python train.py --n_layer=9 --d_model=576 --head_dim=64 --d_mlp=2304 --parallel_block=false --init_std_qkv=0.029 --init_std_up=0.029 --optimizer="muon_variant" --schedule="wsd" --decay_shape="linear" --batch_tokens=131072 --train_tokens=913600000
Each number is 50 + 10 x the weight over its row's rms, rounded and kept within 0 to 99. Layers, rows and columns count from 0. The size before them is the row's rms in percent of the matrix's.

# layer 2 MLP down, 576x2304, rms 0.133, rows 145-178, columns 1920-2015
100:51 50 53 51 47 52 36 49 58 38 36 39 44 44 75 53 53 41 29 38 33 51 45 54 56 54 49 57 42 24 53 27 66 59 47 50 57 55 61 56 65 34 37 44 52 37 48 49 48 50 24 64 58 41 55 56 46 65 51 63 45 64 59 43 51 57 34 44 55 49 51 59 54 55 39 54 51 59 48 67 54 61 54 49 67 35 53 64 61 35 51 53 63 47 52 44
100:46 55 66 46 54 48 47 45 47 47 46 54 54 47 47 54 41 45 53 54 60 42 26 63 50 51 45 57 59 64 51 52 42 59 41 57 58 57 37 32 42 35 49 61 56 63 45 56 50 62 41 34 40 47 33 50 47 31 43 65 27 40 61 38 34 49 33 36 37 59 44 36 50 50 49 47 57 53 65 59 46 56 36 37 40 44 29 54 39 46 57 60 54 47 47 42
100:66 65 45 67 42 60 37 59 31 62 35 48 45 51 35 51 33 51 47 51 49 53 39 36 46 38 57 37 53 54 72 54 49 38 54 69 52 55 64 71 51 44 50 37 32 47 48 27 44 48 60 52 36 40 39 49 69 41 40 66 61 46 60 53 38 59 51 62 43 41 46 56 77 58 46 40 76 40 43 53 60 68 54 48 62 68 58 55 55 45 55 47 33 52 55 60
100:45 39 51 51 47 24 51 32 62 51 44 37 43 49 68 60 58 58 56 50 58 54 40 73 46 54 28 47 55 48 25 36 51 66 43 60 58 63 50 35 71 41 55 43 45 40 62 54 41 41 45 54 40 40 64 59 42 43 51 39 47 54 52 37 41 58 45 50 53 51 50 39 48 46 66 60 48 48 63 76 50 54 47 43 63 48 45 64 38 41 54 46 52 57 37 45
097:53 60 38 61 48 55 45 53 54 56 61 67 59 48 44 47 36 40 56 53 50 62 68 44 53 54 58 33 57 45 55 35 65 60 65 42 37 35 31 51 67 60 34 42 47 56 38 45 57 45 57 58 63 42 36 38 58 57 45 63 36 54 56 27 41 44 52 62 72 51 56 38 47 72 50 31 59 73 36 45 53 41 45 45 52 44 52 78 49 43 42 64 55 38 56 54
101:65 35 35 43 45 51 46 56 54 48 65 59 41 42 57 39 54 66 52 59 42 41 32 60 57 40 63 29 51 63 35 35 51 68 62 53 52 43 60 41 42 57 50 45 60 45 56 52 44 45 58 52 39 62 46 68 72 39 72 49 67 74 75 34 58 51 51 55 31 50 46 49 60 49 55 65 42 45 64 45 55 52 62 56 42 55 57 40 52 41 52 51 52 40 59 33
102:46 61 56 61 54 41 50 55 63 36 42 62 40 48 45 59 54 48 47 37 47 54 41 32 54 47 62 74 41 43 47 33 32 53 48 55 74 59 68 38 55 49 47 44 44 48 40 60 66 36 50 40 55 40 34 61 39 53 57 57 47 42 45 49 50 53 46 43 51 74 50 63 43 61 48 68 57 40 34 57 49 54 37 52 48 67 53 48 43 59 47 31 51 57 59 57
098:47 49 43 52 35 37 47 52 52 36 39 52 44 54 33 44 44 38 43 49 43 48 47 56 60 37 59 26 49 63 54 45 54 60 41 51 40 53 57 40 61 51 48 50 59 55 44 50 36 56 30 48 68 49 45 59 25 42 42 56 55 40 49 44 55 44 49 58 34 52 43 40 26 57 51 50 47 37 73 45 42 66 64 55 37 68 65 48 48 55 42 56 50 55 70 50
102:41 63 52 53 44 45 53 51 58 48 69 64 41 43 44 59 51 49 39 53 58 43 66 49 49 41 48 62 60 55 68 45 54 55 50 57 58 61 65 55 65 45 61 45 57 46 50 59 57 31 33 65 40 48 50 51 51 57 53 61 48 48 29 47 41 49 52 38 57 41 51 61 44 48 50 43 55 60 57 57 43 44 31 47 28 49 49 43 52 55 35 50 30 46 21 57
098:50 33 49 47 54 42 59 40 52 52 62 26 54 70 72 47 61 53 45 36 49 49 47 41 46 53 43 43 60 55 39 56 54 63 31 43 54 36 52 43 59 47 42 56 45 51 45 63 43 48 31 39 54 48 48 31 71 65 44 49 59 53 43 43 68 45 42 44 32 59 28 61 55 40 76 50 41 53 56 63 46 35 59 56 52 48 53 59 50 48 51 47 60 48 46 54
103:58 59 45 67 37 58 55 56 51 48 60 54 53 76 34 54 53 32 37 51 37 39 43 34 54 57 41 53 57 37 50 57 37 54 50 47 68 54 54 64 58 53 58 59 42 53 33 56 58 44 37 38 56 43 71 55 50 51 53 47 42 44 65 55 25 35 50 54 25 33 58 50 57 48 51 45 51 58 59 59 61 47 56 53 52 44 33 60 47 49 47 41 37 46 72 41
100:50 65 45 56 56 56 53 47 40 42 49 61 45 54 33 53 48 50 55 41 60 69 55 49 37 46 49 50 37 68 23 25 73 57 53 47 55 40 46 44 46 66 59 55 50 69 42 44 51 69 42 53 57 52 38 31 31 59 56 50 68 58 43 36 46 38 57 51 53 60 49 61 54 53 45 67 51 43 44 51 56 41 51 44 39 46 47 67 43 51 44 30 62 48 47 63
098:31 36 46 50 51 42 59 55 33 38 69 46 34 48 54 42 58 55 50 49 62 58 55 61 49 39 50 47 68 33 51 36 45 65 42 58 59 64 66 47 51 42 61 62 45 42 65 57 36 45 44 66 40 44 57 42 67 41 42 33 60 48 78 54 55 48 26 59 40 57 32 52 74 55 41 30 49 80 34 59 42 48 62 51 59 41 34 49 46 47 65 50 47 51 40 50
099:59 50 45 45 58 54 42 77 46 62 61 53 55 39 52 51 66 49 48 56 55 49 45 48 47 48 41 35 50 58 53 49 53 36 49 51 66 31 33 55 56 46 66 46 69 49 32 39 65 59 58 34 34 49 49 43 34 36 49 31 65 48 60 44 55 51 64 49 53 39 47 56 49 65 60 70 33 48 47 43 39 39 61 46 47 39 47 61 49 55 56 37 46 67 57 49
099:48 65 61 40 57 48 56 29 61 41 61 37 43 30 70 56 53 71 48 33 53 45 55 60 57 61 46 65 48 61 48 70 38 65 54 42 50 52 37 50 51 57 59 39 51 55 63 51 64 69 41 33 57 59 41 47 32 56 61 57 64 40 55 61 54 60 59 58 45 64 43 12 61 38 59 49 46 36 56 56 62 48 46 54 71 46 51 53 61 46 45 40 52 47 66 51
099:68 53 21 49 74 46 65 48 46 48 49 59 50 55 51 50 59 56 38 40 39 47 51 47 42 64 56 67 64 38 58 57 50 59 54 48 46 47 44 37 45 59 59 61 56 45 44 50 57 45 49 49 70 53 52 66 45 46 54 67 41 47 45 55 25 48 57 43 54 63 39 60 60 47 46 58 50 60 63 55 48 39 32 36 44 44 23 70 45 57 62 56 49 63 42 55
102:62 41 49 44 50 34 50 52 53 50 56 57 54 43 54 83 45 42 57 65 46 55 53 53 52 46 43 59 40 33 50 66 53 56 54 54 53 56 70 43 47 64 58 45 51 49 42 48 48 61 59 59 52 48 54 45 34 46 46 67 54 42 30 68 51 48 51 52 50 46 44 48 55 53 49 50 62 32 69 44 44 45 58 56 36 53 57 52 54 54 50 54 51 48 56 50
099:69 49 59 44 47 58 50 56 41 59 36 33 64 34 49 37 56 46 64 58 32 58 39 67 49 54 50 36 49 55 53 50 49 42 35 38 55 42 50 48 43 40 49 48 41 33 53 46 27 40 31 53 37 39 52 48 49 42 41 26 35 42 60 32 56 60 49 58 62 33 56 67 41 46 46 45 28 43 54 60 55 59 45 63 33 44 30 39 61 54 48 55 36 55 43 61
096:52 40 68 40 56 55 47 66 50 48 45 32 38 43 60 48 32 55 27 37 58 32 55 44 53 34 48 50 64 52 60 50 39 40 54 44 46 41 52 46 45 66 29 42 68 48 67 48 45 63 40 50 45 62 55 30 51 46 37 50 34 50 55 56 63 63 46 52 47 48 34 61 40 36 32 49 62 59 45 69 64 63 43 41 53 37 45 47 30 44 51 59 57 33 47 40
096:41 47 58 42 59 59 71 62 57 46 51 47 48 48 44 54 45 57 55 70 67 31 63 58 75 32 46 47 37 55 77 49 45 58 67 54 52 37 45 58 39 53 58 48 41 58 54 49 37 66 68 46 39 56 47 67 43 51 38 52 53 43 56 54 49 45 65 44 48 59 32 45 45 51 41 43 51 63 61 46 62 58 47 51 62 65 56 45 50 34 62 49 51 58 52 51
101:48 41 46 25 50 52 57 49 65 65 37 56 33 52 61 49 70 62 56 40 57 54 54 41 63 61 43 37 70 46 64 50 62 55 58 54 25 47 28 40 62 60 34 50 37 58 64 71 60 39 58 50 49 50 65 30 40 53 46 76 53 54 62 30 44 49 60 51 18 59 49 73 71 41 49 35 59 55 53 56 42 42 66 44 53 46 33 52 65 30 49 58 54 41 41 33
096:58 49 50 42 49 56 46 76 49 41 45 30 43 41 24 55 51 50 65 49 73 66 59 38 48 52 51 54 32 45 59 58 48 57 61 58 31 62 39 68 37 73 47 49 55 41 62 51 53 47 53 57 32 71 79 63 40 43 42 53 66 45 50 32 46 53 48 63 35 55 61 32 35 46 46 67 59 52 36 43 44 49 47 43 61 63 64 61 72 46 55 17 48 45 67 50
098:55 48 73 57 47 33 45 49 47 48 34 50 59 45 65 49 36 70 54 61 37 56 50 35 50 40 53 38 56 44 49 56 49 36 51 37 62 66 60 43 51 40 38 51 54 51 56 32 52 46 48 57 27 43 71 62 46 38 49 68 51 63 71 37 48 52 64 48 41 60 60 41 59 53 32 42 40 47 51 56 56 61 54 52 57 40 61 42 63 47 62 34 45 40 54 50
100:42 35 47 48 52 44 34 50 69 63 40 49 53 43 51 51 37 42 44 39 53 59 41 23 55 50 57 41 48 70 53 46 55 59 64 63 32 37 58 35 57 47 31 66 39 45 36 54 49 58 38 57 50 40 45 52 62 39 49 55 34 35 54 36 54 57 40 61 69 54 46 59 51 42 29 63 45 51 35 57 60 50 38 45 56 47 44 53 51 51 26 64 68 52 42 37
098:47 46 58 62 65 32 51 48 56 57 69 43 47 51 38 48 52 43 41 44 47 29 61 47 41 57 63 27 35 44 49 55 64 60 41 58 59 46 47 55 46 46 58 47 31 30 45 41 51 23 43 58 42 56 40 55 69 55 46 47 56 68 53 36 54 64 51 65 52 46 55 44 58 51 53 50 44 52 38 53 54 41 51 47 34 66 55 46 52 55 48 40 43 52 45 46
099:66 49 67 32 60 51 54 49 53 59 50 38 36 49 51 38 48 55 43 43 66 46 43 56 55 51 53 49 44 38 50 68 61 28 48 48 39 46 50 63 49 53 49 69 48 46 39 39 58 47 30 33 61 31 36 39 69 43 48 47 51 52 49 54 52 41 52 39 36 40 49 53 44 39 44 49 71 40 28 42 42 37 44 61 68 44 40 54 60 28 86 32 50 44 63 49
096:59 60 56 51 44 46 44 59 61 61 27 57 60 44 55 40 57 17 52 55 57 50 63 59 40 60 60 59 36 49 60 54 54 39 53 54 67 41 40 45 41 37 62 41 63 52 45 50 67 57 65 42 57 43 51 42 28 50 55 48 45 47 50 54 67 43 59 45 44 24 51 54 46 53 43 54 48 40 41 51 39 56 59 56 58 48 60 50 48 63 49 55 48 62 58 50
096:52 46 68 76 38 28 39 69 64 54 59 45 49 39 49 38 58 37 42 45 65 43 54 36 50 60 51 41 41 45 56 59 56 41 53 48 42 61 63 59 44 49 48 52 59 46 41 49 55 65 52 50 56 37 49 52 58 62 58 52 39 48 42 58 62 51 49 51 44 34 61 42 44 56 49 56 39 33 53 54 56 47 65 49 40 52 61 27 57 65 35 55 52 63 44 55
099:50 43 48 47 51 44 64 42 63 24 42 47 66 80 39 33 52 41 38 44 54 51 50 65 66 46 43 46 56 40 62 46 50 36 60 49 61 48 38 46 32 47 56 54 48 45 46 55 55 51 47 52 46 50 38 62 31 62 34 53 52 37 28 52 49 49 45 60 49 54 49 23 48 45 69 49 41 52 72 47 63 48 34 62 46 52 39 48 49 64 57 59 28 49 42 44
105:57 49 46 42 49 53 42 58 76 50 49 35 73 71 35 54 44 36 36 49 56 54 49 45 42 69 47 51 54 36 52 47 53 49 37 56 52 51 63 45 44 39 43 52 53 51 43 40 61 36 64 47 52 33 24 47 58 31 33 59 61 50 48 49 68 39 49 41 50 22 49 31 55 27 48 46 52 54 24 56 35 47 53 52 46 54 50 60 39 62 49 33 53 55 52 55
099:48 74 51 69 45 47 54 32 39 48 46 34 56 52 55 72 55 55 40 51 49 36 62 57 46 52 68 46 47 65 39 72 67 37 45 39 45 22 63 55 51 46 62 35 48 59 35 53 42 39 58 37 48 41 46 40 32 49 57 50 45 46 38 63 57 49 68 50 55 54 51 42 49 44 67 34 43 57 52 55 49 50 42 65 43 50 54 44 39 31 34 57 50 43 49 48
098:53 53 45 61 27 63 60 59 43 54 55 48 63 67 42 43 39 60 53 54 66 35 47 31 61 80 55 49 53 58 49 61 45 51 56 51 39 66 35 49 43 38 51 33 38 61 55 56 69 48 61 38 45 36 54 75 63 32 60 57 48 53 46 51 58 50 47 57 51 41 53 78 39 39 41 61 38 55 36 38 51 28 42 66 64 56 52 60 40 22 57 41 51 66 47 61
104:35 50 39 63 47 57 56 35 42 48 43 65 44 52 59 53 54 67 41 43 57 64 29 53 38 76 52 53 34 63 45 46 49 53 05 40 42 49 56 66 53 41 47 37 53 39 47 62 55 41 54 40 44 53 49 74 57 50 59 54 40 37 68 53 57 42 55 62 46 39 43 51 38 61 66 49 52 64 61 50 59 48 51 53 44 46 56 63 76 43 40 53 51 58 50 49
099:40 34 43 36 57 40 34 47 61 51 64 59 33 35 56 49 49 56 59 48 60 43 43 53 46 61 59 48 61 42 56 71 62 32 44 41 50 37 47 65 70 52 60 48 47 44 70 38 50 52 63 46 62 40 50 56 54 40 51 40 14 54 60 55 50 66 41 77 56 59 32 35 59 47 51 48 48 40 52 52 56 42 52 47 44 42 56 36 52 44 53 49 43 54 39 56